{"n_head": 2, "rope_base": 10000.0, "attn_scale": 0.0884, "extras": ["capped logits"], "init_std_o": 0.00311, "lr_head": 0.00762, "batch_tokens": 65536}
Each number is 128 + 32 x the weight over its row's rms, rounded and kept within 0 to 255. Layers, rows and columns count from 0. Numbers have three digits each. The size before them is the row's rms in percent of the matrix's.

# up: layer 2 MLP up, 1024x256, rms 0.181, rows 919-985, columns 0-63
# down: layer 2 MLP down (transposed), 1024x256, rms 0.0435, rows 919-985, columns 0-63
# gate: layer 2 MLP gate, 1024x256, rms 0.168, rows 920-985, columns 0-63
up919 107:133163139078143132162107114103139149115149087142117091056133129120135167090146086152108157156102201165091130111088161159144087144129113147116119149058190081087146148087084164137100114145144121
down919 110:135151132144121163155089074102147102136164077137106086109104141190107118077164087131066117133109158141153121116044178134180152087131105139141144123107145157120174137113114142069123137172071124
gate920 126:103143085140117128093096113069138147101142180094145152122146125126110180083064110125118072140178089095074196166125136109199100138141068129096141157178166158203142212225134114143086133100164141
up920 114:146126124181142185120116161141090141116121154097161162113145193108110151127029101082151048183213090122031144162117133113180099127093068082173102138185152193162140133150140170128114151115179123
down920 111:084162134150109185101109142097164130097073165046141127123124185138099121141028136148101075141179099159059124107145152106179142153129100100124105132152151103123142162129110192176099198160151098
gate921 045:143123103120129125205140190107118105084087155093100145158123152143126089094115118109079104129160107133086134155114099112111141116100180105147139152122108148115191097191141175091101140123133048
up921 048:109164146115125128101158095146104165124174097175172112139128112089150098139066112093102163096118078146140138117099105134097096195096177170149084144180157124117134152086125089122128157153136097
down921 065:124120150195092122091142171156145130132105155056142139127118132132102103131162121151183190197117142123144131175088162143161113173138133141111176155086060091180085168084174138105115160173118120
gate922 040:120067139109136139134114117165131102154181149084151131152156140150170129169108091127186128073140082126138152170095115116107122131125104140117136104112130137124255062140083106055129138113149084
up922 048:092113182111155109178186166096165125108112144120130169067142119168091153105147123187058152105095165170124094159168139101089130171129164125141108097113156109145144144117183139142176125097113172
down922 053:197135111134088106086138115169121111084147177130115132116106104144162067141191086127091135185132123156107131209144116102118111102114015152086129178098106114173167157163121114075172162094132136
gate923 047:116096108138182142115143102096084114140110120102164145160109094171076138088103187112133103129145138159141108131098109145098144149134086112146143114102132148117039076112167147121116119105149164
up923 045:130119145125153159105153139149104105167066123109128133147106073110124080005118168104122161151160139163138040136117093121126133204146109079144174103118160173132077087105122162108146159147165093
down923 061:195101202113137113162135187134169127106146088172101179178153081167110133137122164129160105091119119137150102126195101154128102112088139096148128149070082131165115149103128081159126069171170142
gate924 111:123100131115189138146174186096109115140127203114069100129129100114072141168119115123093096077118139107109095137100134132113119207115117150186142193135123146138096079127137112149089157126174212
up924 102:112159148154071118147103082153123168095107103100160145138121165104144107095114149135174148162126090101174126141165093080150123077156130127064102074135102142104169173129107178092172116118074068
down924 108:109135166098106054157040148061096142128134105135176148138117126113067096091189143101202167123118160152171117126112137129079125108128116137086120041142110092076115194126097162087155122101117139
gate925 096:113106156115186111167129088147126119169140132132124108201165161142096095103123189087136179108184129127137126117140032112128108104109103170097107161064167091154092150177129126113167149130117106
up925 102:107071156122210117162133069160095152155114127126088134195123136142096120125136143101140146131187134131168115099157038133148107140108117176092099145062184112137136152129138099101162168134119124
down925 103:124144135137132125084075071126136173119171123084131032108109080169081067149168151146087171145105192150156148172130135158173125066135111154181079071174132120143069123115145146129116127126132183
gate926 117:136110174134094119122141162183142104099162117090131108107169088132113110105164119163149101132107116093143082158134065079123206165178138121123139132117095198117122172096127166103174102112147124
up926 113:124113185142078095139125135133155108126160118117101116106118079131088140114140195147157084146141131066110099188133094084140158153174148144137134078143077166147119157171125156087145092128139153
down926 111:145148111193091091075185171141151161118176133081138142090150138145133118124123131131143166112166109110130120093155101124146123188130072146145106134076164128175080132084189107121135112107173149
gate927 121:117068101182122125119155167114117092138143143125105151138065092105078061150091143169136132105099133174160112121149093144097175139089114153097123121139202169165140086128116118103148136139122170
up927 110:139117094150059134087179124083067173178121115084122121160043089128137037135079096126084135148101145116099102148118104112101155132092096165126126098140150117178114092144103059112136110149102147
down927 103:105167117139102113152202141126129165146089096095153145156033113096104077159149116117136140123078123117088078102134160151116172165169065154117121100095146144116142188105128069128143127141120170
gate928 083:098143136176085082118120110160141156151091121122137097062071110165171143169148165119144109113117109128132186190119094082103089144126110145145080151128137207137079161110074130136086113128155124
up928 080:143153133147115122091119175158143174118114078134123069103123142122154105158120179149171113113106152115052117150086125158069140149161095116109088182155169135154100148109097067156097070146133144
down928 095:080118079158157120180130099122101098092152153120127134161152152150136171123060171120086135130144133195131167183153201134104111145126140144101117109114163126099124127158136137135103196107101173
gate929 097:086135120144189044180127113228119153131169171106165112131147122120120089158150085166139125057060109162129125151141146098122123134141152144096106155132145149096090127127102118143071132173142125
up929 084:133117095140166035191110116167124122130150149117155173109145128145111079198142118158124102092104081199129114137122152107140175138128161164119092134142130159104067098180144142127058128177152132
down929 109:088122161148130106151093135168128178162138183133142112106098092077104133173112131193108131114139129130077116179164153097158101165128155141132098164139096125086035131129110126143066154224079135
gate930 118:125069104193145144141171101136087097180151232170072132127156130208066150125180102148093124149118121115162115131138133155123110148122165209176115104151102134161118142168131125150128141107177122
up930 112:095110108217134154150139109120089124199139214153118110123126108200101173113116067150118111165137117118173148125155141207153139106090188198154089126161069135163116181141171099162139119072153102
down930 106:141153092129161175159118152152115096216168184196110123114089141138171182128155081186108106145106114184130069100133108186163158127147162146115115141124105096165133174112173083119129118085131057
gate931 113:138145112099155139120152178172115117138180156115095108050160103147110123122103131098169120124138116144116165103170129121121055136142147113070124151096155116087091183118157076118164119088114124
up931 123:141048172104128161148139068099212140141083090110186107136097180124119156121165122175078105090164155128107051144117108156078157157165125149175151101171094147117170130129113152142131119129123091
down931 113:105106157132103154120165116144142135146134086142132101099164116110069120134121068123130114118062143072172106071146151130139103118124136140077151163117193075131207104123150082092064068152150117
gate932 097:133094160112118134150119092230132120121162119116093112196112142135140036127125108083174059124151053171132108148094056085121124108152164106145109160118138125156087097103111102100150110151092162
up932 108:147089115090133111195110095224126123112137067157117128167088128141156108117118130103124097136134054153145156124121074088111109116145153128113117158112127104132092100124089094072183103138111171
down932 104:097131071078121185135067118105140180176161151133118153151164150131150191154135073129118126169114165104108136149133146165155106115147115151133106169102129137134144184136152016118187096082110142
gate933 104:086134081155136135142141135093137145141203146132181142147143120092134134168150137081050121095118154129208166142153113157068170144159127187158084167126125137138143112140180099118149140158153047
up933 095:099148056149123143157103139096106098140171127149185161155139105079132151186135123090095130110129134126177181168157080152070155157153151196168080157136125148125144077118201076112138173156161104
down933 097:087165079119133076125103142104137143183145111160157117142114119129107120084145201174053137126117174147140124159186103114067098137167158105143093153112132094139187113115237124141188134126125096
gate934 094:153137145116091116166146163102085108100160126132134176080166157051157057079171091154100088126113145195121082185127083138134135098151114156138076147143135086060084103129176082073131117105154167
up934 105:075093108095151146174104107138116146094100151151136078188105109204152147132073168141164179114117120072149174095137159134118133145089156124126158155131120176171128104153078133178145144139125101
down934 104:188097130138103149135101146175183154136169083119114128095152144149101104105147122148156089160137074117136116166110118126127150098140148101137171113195104115107116109108085104116136098194141063
gate935 107:078164150189179124133151097166110153119146126103145114171176115206143164124155121147160147092176176109142151099172123154074141073134079096105176153159135184139096188081098134129111101077142124
up935 104:196063139076104151151137151090151089136117130106162134100069140082083120137079126132090114178095110155111102141123124103164087171159189146185072077104125057085158095186117111141108132169120137
down935 108:150127096161071151084116191124121115123095166175159121160166142083098099181114121108139071181093066127092122116130126087129144149089117107134143126115098089094174069152136179137119100159130176
gate936 077:160120119077113155151121095131170094058184127152140131153188121108156043100160104104108156160117164131125122139118120145123090086138135050141149142107129113102151158127136087149115111126106122
up936 081:119156103153101115142103064099187091138146096129159175133149140098141092134145102160088134142102117108175160100159147116157162140168115151119131111117112158088089124063158179179152128117101143
down936 098:044148145117172112145160119169133106089193133092117146147102123122174083119135140110124104101112139131121067170098173116060126099129120131135119089132139160138152155149133168146158114125214120
gate937 104:073093114125126111109172145136139151095068188129134135149097079150060131137134153117111131115110152112139084139131118195063164138166116143104150141105172088194164190092107131163177130131138155
up937 096:061070147109133130123149132144150146123094176122102146167070103115093096116128150123126110149115157123123087127112120187070176157154073115084169141149164072181177191104108131179166131126147120
down937 100:108109139130065090099152108111140131097071129133152179108110150123070090130115154161133161126070141127130136140172141162107146110151086052088144102119104138106144163078140123144180157135123134
gate938 098:052159129116065115185131180147174116127142141127132189106152116138126179152116148110153170110126173184076089144145172147153139147087127098178130141160128128153120127122116073085137125098145152
up938 109:027134158101064132215102145154239163153169137129064187113166139133144194108103163137170154113116180179083116125123171131127090149132099149172151130130128144152099114100122070132151141142146154
down938 105:147159084128087147151081094105123153138131182151202122160132142137168150119210124143131143126114133154154158093132119105107112169094150145150141085165162116148135111124150118091057116204127068
gate939 081:148104142139090124145126153103148139116135161128176149188118105140077098110112092102121119116109158128137168118140155117137121175132149083172140165172147112161111115124106111082061082093109113
up939 086:108117132100138141144162074165098160111116114123108103109113142143167159131144145072139114158198089186171085150078125131132141090095147177094136118099100135106137080114148157183126176150165092
down939 093:142106118148084142133102085141129135130113136149127175150100170101145159139156144116112114132162142119187144197072134170141124163152162116178127107123139111157110141118072098128120159161103101
gate940 110:135155195104216146114124142172139119091160133088101146130157112091119201070219110076147088096151137087139137111065091167105141075161120173081155147090201121110109144071118145145087125071195103
up940 107:119174176126175143115160130156157138094175152105125139183156139106125182117209115088154101077153158074143124102075085154078120073145093159074145128079187116108158165080132117132089139087170111
down940 105:139142163121154134184087115165134137145149134133132141138100159165166122132165156110089164107143136122103124087094125175178113116169142144089145095144153162170067225086103140102084119102175154
gate941 109:152199178139125131139171132170055104150155137106094152107111083047139123090095094057184086097130134118170160136136114169091168060130131162083103091094127122120059124126129081112118115127126142
up941 124:106029100095100138110103130133193185086141110145106102194138130190127132192169173168089162131137126078095099084141135104127101166141154087155144147132122125133185068103104170091128140110145075
down941 105:122097142085119089139135117122141180129113131134150172111087078081086073116131168154094157124073142090087174118108104083120120163208099078137106062147142137156132077078173165119124121142159069
gate942 116:085134161091131135098139048085123164151127137138072128145071080148141170137116124146165166121117111146154120118076091131132168142063110164108079169097155120172110134108135146161142105115122137
up942 119:145070163082130149144167074099083157153109160142080100178101133163126117200113129142086152130129165088120100081119050151111150116081124192126074147122158123169147144154125108142131106142096152
down942 113:165132110081152184083149154103147135180166187197095091117112144149146125111151092113137110126128158114109078176032141102070121147101138133084111160109126153164083146139068072128139103116147153
gate943 043:085134129059184147099130136152081097120174148093175088135119106111091152133161053101065160108152145103158148122084112110124137102115076134138179135069160123114154074112141123107076139102173126
up943 048:106126153079070113166149195177088123098087121109137145103081156038143048095115152130110122122146174110085100122100115114160121144140208143119118131115142085126109105116110127118136068131084152
down943 067:071112093129192113150127156139084112151133083141140144129081118078174135135128100127132130123139101110144156140131107188197092165133176164072115093156098091084078111162158131122133158145112145
gate944 058:097087124116168137062158121123089143171108136137036140178147084113147129089092165123081114128168103114121157115136104103120114155122138145144145113132110151114037132110083052082093120110130188
up944 057:043084118132160147120120195128072152145094134104119123102111090114096148171099132196054139136121106147057156137151146125122150132118064143175133125129121180169087113145087101107125141091111175
down944 089:163126122093138071137125122140139104168070107191134079133151098174131147110145095104158182189078109109117108081150189126138116157144035134100108123111162136123116106097179070155164097096140135
gate945 109:137135176107125153148087150155144148157145113090170110130084087161166163125169158077120126158187093114145116207159096126128088074132189144109128157096097114132151168156157094116081096137122106
up945 098:137128162122137149115104139148148133148131080079179121079092084182157145136114151084114110194162094090122136197166093117084107069106175168114139140120120134163150160191138075125112109132125099
down945 097:124207150096133174077082130147145123120167109113128100106143076136117137142137166152116114120185104124128127155150127119092128079167180134143134150113113077114090190147132109127112131149145110
gate946 082:110163172111146075147138069105038085110127161124115129131134112100125154144096098120138077148146159175141135105140129101145150130079117074103180186182127165149104061157185147127120121148077117
up946 078:105100103096125181157113122120187124125170083152127145192115104121129164116156139091117168086106116092159153146081139145109041111179121136120110118075102077135108204083080109122104155102180136
down946 096:139145179150163163157113163110062139124074179099186116111106109069136106134128083096120140092079126075177109096125120123139160122114146099108099106122165152094135140161163183151122195119136070
gate947 107:132121111135146138153154100139125174163141125104128109121130139157123152122154155096092140116159168125101102087117124095061137096056144137172154101106048151166126121142119164122106149123128149
up947 098:121133140128079145075089177119111094129120131147148143142093105086125088115114078148148121148118060131152173189127138146179122143181114099104092131155186097102104117117137100115145111142133112
down947 099:175163165153164104127160136155157061119147195121155133099097087109127105123117113175191129106129101138093112105149137094146172122086143123087099108174185058131163100165168123099140123151130126
gate948 098:113110118122113162155120122078121126124125150086114055136166132092078095095084132140094138142172134102090146130133168114125105145153128070138149124194096110168204124188147129081094099084153142
up948 091:155146159149146079128128152161141138149154114176126160108083114152179113150172181139110135133121137145198118161124098143119171137111142173097118113065185152072024151094132152160146128163127119
down948 103:137138137168144100126180182202110108148129164164145149152129141104162099106119106150178120122117201127138175132112104180126090162078102180124077103088164156074053115072094146119180136107106149
gate949 092:083076168106096175118159114148084148129130158139165103067143112124109144116097096145158154182134200099179157155113148130118115119144142113135147077101113131168111179109108204197119132105169119
up949 094:160168105133109114121107162126194117088137106121101121187118158151108127131159163131080112057139075118099120084189116136127141161139116115136111182188153141108119080164115068051115137168125109
down949 100:097131147112101115138103140144130125155138118111138158124146121173109128149111125146119147091103083148102160079148148151128105125230189130144188145054115093153170129117199181142106137102119074
gate950 090:122183150126171139122134169173177093133095142083146095084191112065147112131104186104087126122118135138160155102149102135127140084114161173115152048124112143150079142089126095096194118120086171
up950 088:120194151141130151130146129165150069140112135082170087077160160113158135152142224127103127150096181085117133106157138121131144135120138158092119085112107144132102127107133074086169116137095156
down950 099:125170112113143134098145159126101134130100113049171075107098147160169155141145091164117105104126152115139115064125116150139111090117141178145089120167087121126152118156107111170177154140139178
gate951 084:142149148116146137136145114171076134167149195090097107062063093132165124077185093119132162112153142096162191144103129100103148148100150138120106112139128103118086186138141103149102095096155143
up951 095:108142168112069142133141074130047124147127132145097128068109106110110136052131104154091114145110134161137135182128163118104085122119161132120070097148081155120093160131105114121171114107135156
down951 095:134128072113155193133077154142059137094125150121117180119103152186101098143169139129116151072145132098182165109161181124182095129163100116122077070159153106060148151184118070132113115132146107
gate952 048:080132081094152145185106173164123129133079146118093089093169112099165135111140106083117173121162122098083065122119138159106125072113159138119138152122167143087158135166117117147156084117121150
up952 058:160126111183110109142139153086087113063125156047135102115145158152095132120142140141104145128110143109207048171120114139114175118114182117096116061121113128097121165178176176149076133169083103
down952 077:061152146109135176084092148161166114203122160171106202115076124112188045091110101138164156140163141136083145118144141087163110107195114138155060216153094100108090107133120137188175171099129101
gate953 044:141113109117139152159117130146116124114153148142141088133150122156147149146134142169119140118157070064147143130120177149117142099105120134107136151150102159141080111100103153128063092164091156
up953 047:128086162140123163124124208153102082092198131127160124103134134215152157109151188179095160112136158105125186134166145146146093088060109092107155176091126123136068132113121113161165115152121158
down953 066:119133090111162096128125104151121104184084082118113095124162166157062161135123106158108137144140102101127086087144159060045123121126125165145156060128132139147166162091079169131117093079202125
gate954 040:175056116073201143124153057114139098100080136123068111133154112114164081139144120157145150116165147095129114162076107166099159086126078125102132124100163134133167109145161149116181116137127078
up954 051:145148124191085138167127141150163101117133141081094139209169179110216089086125096173132153148143133145106108152160137122132077154097145153124143105140120114157166154061110071174099152097082123
down954 063:141161146081140096106177141119151201153071109150097109080164156153121112120133083110194119072123157136146116099156154137179098155109194150114164181107152111144125126081229093109074164142107160
gate955 129:122159097100077118154155135116148125115161175148117156139095113136099165091132141181053190088136118153141102133128102101102200169093095127145094118109131120070180105130156149141118144133185080
up955 118:132174056090077155131159128120145147112169170138121153132078072131093159109126154203077174069135139151136118121166114124102198182094092130147105132110128140085150107124149122169100144126192088
down955 110:134135088173040142161132058152187140125091194161121132137084152138138139100088118180068142109152109133119155169148136112134157177113064142144110107119153141144146117129141167168125159139122102
gate956 101:147111115080124102136162117154079140121125152158114098037142094159104061148158123099132147169094151138110189164098121131149101161033113131135101108137094104126081158152152143129184084131190107
up956 110:144127106108143099110127107125126112123092173151108141034091135096147103132120170166116151149081121083116154148110182163170131149099183054167138092069066148053132086150150118143147095113165106
down956 105:144117122126130160096147096077128083145164119153176113138079159160110106118154066172131177121145091136137108119112184114176113151111110156110155077149166179139184139140112134150115140139168145
gate957 109:121154143144115099160121113179150152160126095138146178110113091165148068093169143181088096135165156075101113166113155136171090122166121132115142110151086138167148132180189109142124103103131081
up957 098:139122128156116071161116096206163120160121072105139131119109089140190055109173122189080101193132142086085083184101179125168107093206157130100137108170131166146156109145156102125120126176125075
down957 101:151143109121108092105154116140115135135144113130157165129085147187100090097154118151151133178113119104191159186116126137120100114164122176168161109079151088141112149122177147176093144098189139
gate958 052:075139120159087162121155118147100122138166166084204102089111091159052164097117060083107141107176116127153147103104118107095150106093127142143131116071154102144159174136123141088082103078153142
up958 058:142118077093162123129119056146093095127149130112177124152136137119130085183097185132163112161163161111129100169173148143084133113125181176095116089161129067135112147179145064140113097165100102
down958 074:131136177191147140065182151181154119117110137118078173116152089064131109129123093116133145098118139156161122125051121092157125021093177103133144125123089129153137141108161176134174130121140095
gate959 082:173140137112148136126112204105133111111154115113117103142134099150103086158152132136100134077148128158131118145120029146134147135144134147150109162183222143197081132124142124115126144125089084
up959 085:078116129110114083108135042100107125124082132099142151132165126177098146086105098159116154197120121129084152066152224077132154099097097142125146114123066114101106114148098117148083119154171140
down959 094:159147128121150169035149150123137174142153114156124146083114142123162157148132117078129167150119118111106112122123075103097179162172154153096155098128102117100117093032106116091045115126104170
gate960 069:171068118160118127093134075118165097127184155070115137122154139179116066098125094158105123128140129153186134116138093118183162119072128090134163064090090148095153114124172126117159155148039119
up960 073:118177154149132100136123113150148120119157136154113143129124148079153159095112137141092149135139098070113119091140147163111186067096019162164108124158111059114102115126117094127148104099172115
down960 087:105103127153130080168142134114122139158120145142101115134145165109136140151140131153106135148138156145103186144129133107121105206070172107077160091078109187167084125138138157100114090092121087
gate961 122:157134141181146156131081125085096135131126131108111092133153051117158085200123121171107159156169101132168157157139119086134177126134106162119148181194149156112102165068109129102103125130086150
up961 116:132140094114121100105179155143154129180149167157136163140104210138083161125173159075148104090105137142087066147107122168126045132089152111140102104101087123107124124178141122142120147144194099
down961 112:065165102124144070153132113154155107100172128172107086125090111215111144132111099133092136116125082100167169085162118200093080137153102131154184113158108108155165120102149160153103157129154108
gate962 108:119113120122149079162095067122145096108182107123152108100142149077152132220125088160120184148146098138071127098126075161141107120150148206135116087133136116104113162108140181184188142092111159
up962 105:062155134138091177098102141125128161086065149152092160117117088167115114045102161108157071096111130122181104169121169080149129140081108076138130164133146141130152091170141095075081087114129086
down962 107:108149129087164119105166177116154092132132147202200108070139119149161098075107084101149105146127127118084119139158139160141166115141068153174132116128095095088176118112059177091152100102103176
gate963 102:143111138126051134162130179118069171122125172114188099111110071145097053114098119196151110141136131113074172143151132165082149132084089124092129145164158098129137113133096149113091088115151113
up963 092:121128159146113148195164193096059170154184153099182086124094086111111054149096196152109074139148131116113186103133138130094098144088064145071104168116162098189153080148107127095115102150154141
down963 100:139132114155094176109078186161106162141136142178111134112104079142103101113076157129102093033090124163114090129084093153105112136189184106095124147162138147125180138201151117108110119059097104
gate964 107:086124130118082165109116090158146162121157135133091127109111116100141117074135119112070114147161138097096072123097131147139158164098133155151079122129158084134153138143103112128106084137150151
up964 115:185129114126205112155100134092141084150115141118142108130174137159125124183100111110228148130107097151159177129153131096142088091175118125087166130114087173071117168100187169153139158135104127
down964 116:087193154133088144131174104167183113096150109026120121146152084218170166100131114161151140120160082116139155112145125101130156131143103134104101120165149093160140117087165161148198127107157100
gate965 059:131068178124151134147096191152079081103156120107154083162099084142080157149127098125177146118194120130148118117184120080114083142099101124180140112094153136110156118093144144135140143081180102
up965 059:207178086126135116048098164110180129149120098104122097123103130094115112092162154137102114121121061112144112126178102151130124189073086085118135137180120144178112111139084126118180098114132137
down965 074:111132156113172099176134089143062144129125181156181180088085111102145117127080071168106099197090150175141151094172158102114105158133090151176126117140133107144111122140184197130125135167100143
gate966 115:090112152121161192194137096121093178085159134121136139083114138133086107179146199125183124120191071092133174106150117126159076074131150166083157116115200144154108127177111141110143103050104108
up966 101:163146160171083053066146168126132083186123147139120113177110093123174145102136072137087124110065190192137122161084177106088159134130106127133167147136094095090108147068183105108125124192173119
down966 114:171113084097108099047136154073161090150114171162116119127112139114125129072138078101086148136070131146165145102096188111078144166073132118155131156121116123111115137073143115142109129144119138
gate967 105:143127116068100131224137129144111135076101117079173175065110102116170169135136010167148132057178108155139137130154121119147158136168188148119045162148085161121100085112168133128108099150157075
up967 096:148143128090122145209105136144121133095085134124159146078104098104140168140147013173160128065178111191102139129161119160157166152150156135090057175180074110133118103135182145128135118146143090
down967 103:089129145109150091180132168160106130128093150140174190096123141134101094158089126228155079107138170154151070189157140142140114162123158115110178112128113144112091095156114138074136095146134172
gate968 095:083159172090056121148160128062084133117151145122168156131126125201059147098097121095108130124100079137079098076122077157112132115071121120130133167159128148159083117183117191138123116130124111
up968 091:084172171083096121176157152069087123146150150134158176122115113193080140097105114122128162124076114117088112070120078152114158111048125111130115160156146129172061107178130179165129124106123117
down968 109:127163164073129130104112145115091153119137108058167137130119187093095166152104108103113132147090104164109114044139142179113141131120123138176166125104111177128088101131109170118138149096143124
gate969 113:128161148153161152124167133100132132090141153109099120131156114087063092073167099164110129149141147176083111147119085139132146145143065115127115181132134080123138156134143162140146090105160164
up969 120:162135120160144151106139150108126116083153155129133172092136183059088146057138138133077151094130128144140160145149124197164144083138113149142103138098138093130161140092156091118114076084128146
down969 109:084124134163140125115095133074070138111182166106135137173076135150131085053155111083096106114177164091137085187130144177152171130132118115142149148126130146143149174165095207125061079121111163
gate970 112:143093121125075105182125091170091152150130116127085155110179142152170078116149177125131115157151088185150129141098072135130104108105138184154114146091141177135116102106129136079128167132159144
up970 109:136098130105085111147178108106088142112135057113110130090107145147176143126171168149122083145135141151095075125170051124117091125116123132117151080080162066119189143097154108052143122132163153
down970 107:064186143142137128122153098114169139115205096134086074088047085071164063103102085153134114158162133126109112108108138146159106090115121122099156143153147129123138126114122131094060112158136162
gate971 130:135093104124066146137135149070126055119171150106124125145131140123122104146125158120076102150128165162144161181209097068140124172086123179130153161174156192119090126108156143105104139125140108
up971 122:145097115130047144115143145106124049103182152130111109139119121123131131150119173110110099153134177175182158177202098105123132160125116158141151188194156196115122112129153140082101144123148114
down971 113:110101084135121106150113119085094123132124131131151059124114135114130121126165101118107127089108154133100146124135098096181093163063098166172111138099201093135057105129106092110177164151144087
gate972 063:176099111104159134136151118135095135109066137129141127108137053121188082114133138142110115084116117153049113103127070159112150080153108148127129143145153142120104115135097174090169105158131112
up972 069:144163128100129162135133182140125059127112123144099155131176180127105089146133109084195085158120103139112104113105144162111133083115119212106130118137170126114083126129200132154095142162162106
down972 084:151165153129100211099123171106142124098148106150101044126110109082154111165129198124071125075091108108171112142106097129117162105129157130123143130148103147141132082120104130129127142185139096
gate973 108:102128097129083163129218124066122105060124121114120181124124139125094179119105099107163140133119185131161138135132131124133163142159158107122101166108141155069149056107136188103065121179089102
up973 113:175124138111131110124070150194114138203130119143117045135093084092158091153171119125105116126125050112126155115094129155106119108075094183115144091136127101188144177157143095113151105083169184
down973 116:134082114099149097158038083139139122141180118124200074166098135111158121080144070107083141115127096148132142078073137121102084089136088146172110150140110097168106192153109027128135144098139124
gate974 053:116132109092108173212073075119149115114080173132163082184140101178051070139150124143118145141166115092201096110125122127101135110109156141153139152156133123107022095135142137111093141144097131
up974 059:072087157155111122132098110159150109090089115116159115090151128180116149134145085145126094113136103136124101147175102121100139147141111134143144140129132144127088138098164185093159114146162092
down974 067:147141051119201109112126150102116158183078181110150118170054094119155094076099131093068092126101111160160075179104097135074095138128119133115085194168142136153145089084190137166101111148113123
gate975 052:056109107112164086143116192167078127141155144090098148131136119084113105104142096088163124108183088104077169154108095073112115057150162099173163113156120096085126119133126107120085108071121114
up975 058:101143140142163090084162153198126112104166147116109150177165101088127105102116092071181067104117072093095162137132118090109155126115149119148133127127149078092088168131147080128086084111108103
down975 070:167169137101075113112092092125087149117176122080116132101171102135114072171157092142106182121139104130076107077085093137092116107150142115115073061145124125204145106195096113122172178089175067
gate976 093:128120124100140151148171158108077114138101171122132122153100092159147153147132114162118103101108114128165071187161110085160218075206177115112190108167155151116187145142139158183116095114152122
up976 093:147158113111108130110113116122159158106129063160134122096134209104106173128101132129156141162156169115089185092106115198072062155101116098129062135086129081151159131131082115052121133146119079
down976 098:156176109115098110135144123127129136106169063123144146166129071115130146120135136145170159111153121140173166103085109114145092102134129188167165108119084189151099091150135159106134146178139092
gate977 119:161108127180171152168144143133133104065148141096106098087175204090099103122191125102195118099149082108107092150106105120161134096098100149166144112097157170158121173189102124082099088060176186
up977 107:103131129089090100116124099123138165165105131171139165178091067148143159131078102158051120186091164127144151094153155136125127164159137097089091155131086081070134068086144138177161155198107056
down977 112:115107147079092125153145150168104144148144171139150160216066067141144182134136122135061141149145153122165194113108146117107126139135155124115136154141074109086121102067173123151156164173145084
gate978 039:113081114128191129131105065113082148127121126102191136114122116131064176071180076080127141109159123071184129058080088098141174111087072200122146111121155143128053102187161105103118097130121056
up978 049:103075158114180087184104077142076135188148077136132115123152116127135139140128162139137146130142164100197113190125127173120136175102143183143128150105100145104115122156094144150149164110151096
down978 061:146134114127100112113179147123130099042130154131130108123114136109134146131129097114119107146158094166074169183162129120089087166131096160117140114175135097175141175087148099149149196117115121
gate979 087:129110160199172126054113085153162118119094155144130118056106124193133144165149117119106115118171151138076095158127129104119141112125185112166095107130113118099190126168106146097156120104114155
up979 082:083071153212200149082117086162182124091124148148092124149145139194164170159149114124080103147135152148100101127124120090139153132148192098169138115151136155114216141146111128134131145128118147
down979 093:114094109195123096141097120167123128118110083065102122160158158118143078114150118095099104089099145104078130129160113068088094115177145151075117110111153140181165107123134132124155079103071132
gate980 142:110127131173123121114160100113081113090146147089073118197141162144073097167085120098118144082113142114114153145124133120088165138108131137119177190192104096158136158130101133167143133124117159
up980 143:114110109172113120091144145085117106095121117103024141215136155118093083159122116108135107093116126131090162128160156149070176156137147125112161171167102086157112168136109137160127110140136153
down980 118:123142117155117138104190130122107145120198096105104161179127133144083129172138116129141200069110107121141167183139100109094136213129148102115157167125154059185157142105091140090181149107172149
gate981 108:104144128129147118138122150162165067186138178108134112117149136118139110115112177140142137140128165133080119108159146103176155140109117100141109100188171139176083113128136104120177095090149172
up981 129:120130131151066147136136113089080170077056076120135121109103111159105131145133086122083130108128124097159122126120109120074068121140142104133124088062075142107167115135144162129100138188114125
down981 110:129080117115080103084157143123102115128130121115134090065109095095095134163101111114106124081128145080134135150148177153140162141140119138147071097098129142153146090128133194151131121142094155
gate982 104:067118150091170158116162246131123150153111107124151107131161142030170098134107112172086098148101124108175145069121171160158090099162116120129210153018160096111133174103118135172123120113196138
up982 110:213135105153128111171103025117090082110100113120099143109113106184108155131149138124139136111177131122133107161140116075125135161065110128130064119216097130159152110096133126107165143102091099
down982 104:130141111115168091143187153147116142130132100090093114143145133117205062140126133108152195130122166114155115142098180177117116135068179098109136171090126098166142134128157128135103087159112119
gate983 060:071108119134110116135133091091115153113084111149137135186152094139122144091114100126132153130165121111117166132050118157133088086134191133132129185126122104120106117148075156115052089101071104
up983 071:131132128117103088196114192133090084156113173130123146144182152131140162147126122100113104166138151148187104194111175135126128073119219140135062163118044172129180094163140112110109057085071142
down983 079:111093132142105073118135173166125181091105049090150158138133150111165119121079120116104113161114151134139212114064132085176160166120173160122104167152123142124146174090133069136123133185139112
gate984 047:086100136134101129194191125068166129094169136112098098155103119119185141138121072094151168112159118107135174131116105117112153084148093146105106135144145146131129092105138124152123112136130085
up984 048:159122090090157113149083141115152144213176149148097133192139148168093108114161173176159146134149119142145102103135103129208090101134169133140161089150120077141150188178085081091082130153134222
down984 067:101153094101112124088187133072125130135165079127094088125116097114138116134140141110097144095097128108095143117113139072108124146151124203129086149159167161077200141134184128108138158102098135
gate985 106:183139119136142092122120107132130129104196165087124176119165143086167077097119151109101169140102145174117116154155096076066098155113136123108140187114099159196117152115125124135129135120090231
up985 095:163151116100115101133150105139156102124176165087116186069187169129165128087073153137104147111105168160142085164162129121100114177088124120103145185106076143157157142126104140109096143131095205
down985 111:179162126138162059148128092104143115173205079091115114133162140178108097130092146222102120158161142115068138162135181111124145185103145139072106144123104156114126157119130058147154149132097197